From a checkpoint of a small transformer trained on Wikipedia.
Size: 15 layers, 4 heads of 32, MLP 256 GELU, vocabulary 1024.
Architecture: RMSNorm before each block, gated attention.
Training: a variant of Adam for these matrices, 98M tokens, 12006 steps.
Each number is 128 + 32 x the weight over the matrix's rms, rounded and kept within 0 to 255. Layers, rows and columns count from 0.

# layer 3 MLP down (transposed), 256x96, rms 0.127, rows 109-115, columns 0-95
[[131 162 165 178 171 134  86 163  80 131  79 128 167 164 151  89 135 152 148 125 148 139  84 155 128 173 120 142 142  88 174 114 128 124 135 112 133 139 131 129 210 131 116 147 168 148 145 127 163 166 121  92  96 132 185 142  67 146 122 136 112 142 158 142 159  73 136 162 201 184  86 148  96 158 130 107  89  95 147 119 141  56 115 168 176 117 127 128 144 118  57 152 128 137 161 134]
 [ 99 128 106 131 109 105 156 129  80  93 114 128 165  98 157  63 165 157 170 148 143 123  96  90 110  88 141 123  80 183 141  98 180 123 113 188 121 137  88 134 174 126 142 102  87 107 154 130 109 225 105  50  98 117 112 144 117 158  76 125 143 169 149 117 117 114 162 152 104  63 125 138  98 185  83 135 182 157 182 187  97 108 118  66  98  59 136 116 100  80  98 112 132 136 155 145]
 [134  82 129 116 181 107 121 141  82 156 135 203 172 131  84 115 122 153 150  98 116 120 130 115 149  81 109 121 127 130 110 168 180 158 142 126  37  86 178 127 180 115 132  95 122 130  71 133 193 122  90 136 140 112 126 108 119 124 141 134  85 120 125 106  96 146 118 156 110 129 156 113 171 125 173 131 126 120  99 120 183 169 129 102 127 139 142  93  90 160 113 121 157 133  93  83]
 [141 134  86 109 146 147 123 127 131 112 137 124 122 169 148 147 134 160 139 104 138 158  71 178 122 156 161 127 147 147 115 181 147 121 160 119 128 158 140 114  85 129 100 126 126 149 123 138 164 125 114 164  88 128 120 140 177 134 131 100 140  72 135  90 140  76  84 110 138 162 148 161 158 140 138 175 123 131 136 137 153 107 123  96 169  99 112  93 141 111 157 136 107 144 120 133]
 [131 112 138 111 154  90 111 143 122 142 117 170  92  90 122 141 124 161 158  99  89 123 161 142 162 130 119  91 132 135  89 147  83 111 111 135 169 128  99 173 123  87 146  61 124 134 118 173 126 118 205 192 142 102  80  73  78 117 175 116 111 144 169 195 173 130 138 176 156 131 181 165 157 105 104  96 127 141 103  74 197 102 112 127 150 141 135  96  87 100 100  46 145 153 159 152]
 [111  87 104 131 145 144 168 130 111 128 147 178 146 136  68 120 104 147 107  88 138 130 131 132  86 159 117  85 113 120 100 157 106 131 158 117 122  87 123 114  85  73 120 109 132 129 182 120 131 167 188 176 106  94  99 133  99 138 115 113 138 117 152 130 150 120 161 138 137 100 126  75  63 113 126 133 143 125  90 125 107 115 120 160  90  80 122 206  79  76 155  30  84 137 114 163]
 [125 138 153 134 120 121 168 110  89 187  89 131 150 127  69 172  88 109 124 155 145 124  48 171  73 127 179 135 182 117 123 109 189 145 148 112 148 144 117 103 160  90 162 173 111 121 147 132 134  85 194 131 139  97  73 140 115  82  92  93 158 155 115 124 137  68 107  78 124 209  92 130 130 182  87 121 169 120  87 147  81 187 151 158 105 127 125 190 133 120 190 171 126 171 151 125]]
# layer 3 MLP up, 256x96, rms 0.116, rows 110-116, columns 0-95
[[163 201 140 129 154 113 127 174 156 106  59 112 115 116 105 144 151 119 121  89  92 197 187 163 111  34 107  94 150 118 129 135 163 137 141 120 183 146 153 144 142 146 134 147 159 133 159  98  87 165  60  79 226 154 126 128 111  62 128 145 113 133 113 100 163 167 112 126  63 153 205 138 122 138 105 120  56 196 128 151  61  89 141 145 150 131 149  97 123 103 138 156 116 160 159 175]
 [206 124 122 107 102  57 125 134  88  79 195 111 103 133 100 126 108 184  99 128 132 140 164 128  77 109 133  93 116 142 116 136 174 111  90 152 103  89 124  89 189 106  93 123 157 133 158 162  95 114 106 143 138 179 160 143 215 148  82 135  70 161 100  95 162 113 128 144 138 118 150  91 176 119  86 152 129 101 150 117 174  95 112 125 126 134 121  96  88 109  82 128 134 136 159  76]
 [170 156 174 109  88 125 108 122 112 129  68 133 169 152 116 179 109 106 138 144 141 122  88 117 132 119 143 141 127 115 119 112 158  58 111 105 131 137 100 152 138 168 128 140 122 103 152 184 131 156 117 152 110 143 151 158 151 110  66  43 154 123  63  91 162 149 101 123 147 114 159 177 128 153 127 180 112 127 153 130 134 139  83 124 196 156 109 159 198 158 133 166 129 136  92 157]
 [176 151 119 108 141  93  81 126  70 109  91 122 137 148 147 113 175  95 150 122 103 129 104 128 103 132 151 175 156 126 134  98 124 136 138 113 186  98  96 166 151 119 115 159 177 111  86 146 121 163 110 134 156 137 136 122 107 169 181 105 202 178  50 115  91 141 143 148  97 140 188 134 174 117  78  96 118 146 184 136  76 113  78 135 110  82 146 125 112  75 154 152 148 125 115 133]
 [145 113 138 166  87 100 142 172  99 151 105 145 167 183 151 138 143 155 162 101 124 139 119 145 117 151  89 117 134 152 146 104 145 110  94 136  72 117  77 133 152 108  87 200 137 150 125 127  74 118 168 151 184 102  97 140 160 129 132 100 186 142  97  95 107 162 154 174 116 119 109  58 122 178 129 139 108 159 157 162  95 139 132 102 157  76 175 142  94  63 130  89 111 103 161 143]
 [102 105 156  96 110 164 114 104 181  70  70 114 146 127 162 115  78 108 152 117 133 167 199  72 128  75  86 138 147  87 122  79 177 133  81  92 158 155 156 104 124 130 104 120 142 142 176 142 133 127  99 132 180 165 180 120 109 173 125 128 115 134 125 119 136 113 162  75 190 121 140 164 120 133 112  92 121 116 193  83 109 179 154 110 141 107 173 173 140 124  99 156  94  99 116 105]
 [170 124  94 113 104 122 157 161  95  76  65  55  92 170 114 157 130 191 111 131 173 150  52  82 134  82 110  73 110 148  94 207 187 121 134 168 124  67 140 171 133 141  53 188 108 138 165 184  89 105  76 149 156 181 159 124 154 153 123  76  99 165  87 138 107 129 138 101  93 120 170 143 151 141 102 132 110 125  93 122  93 112 118 118 141  98 163  81  97 102 105 125 117 158 146  76]]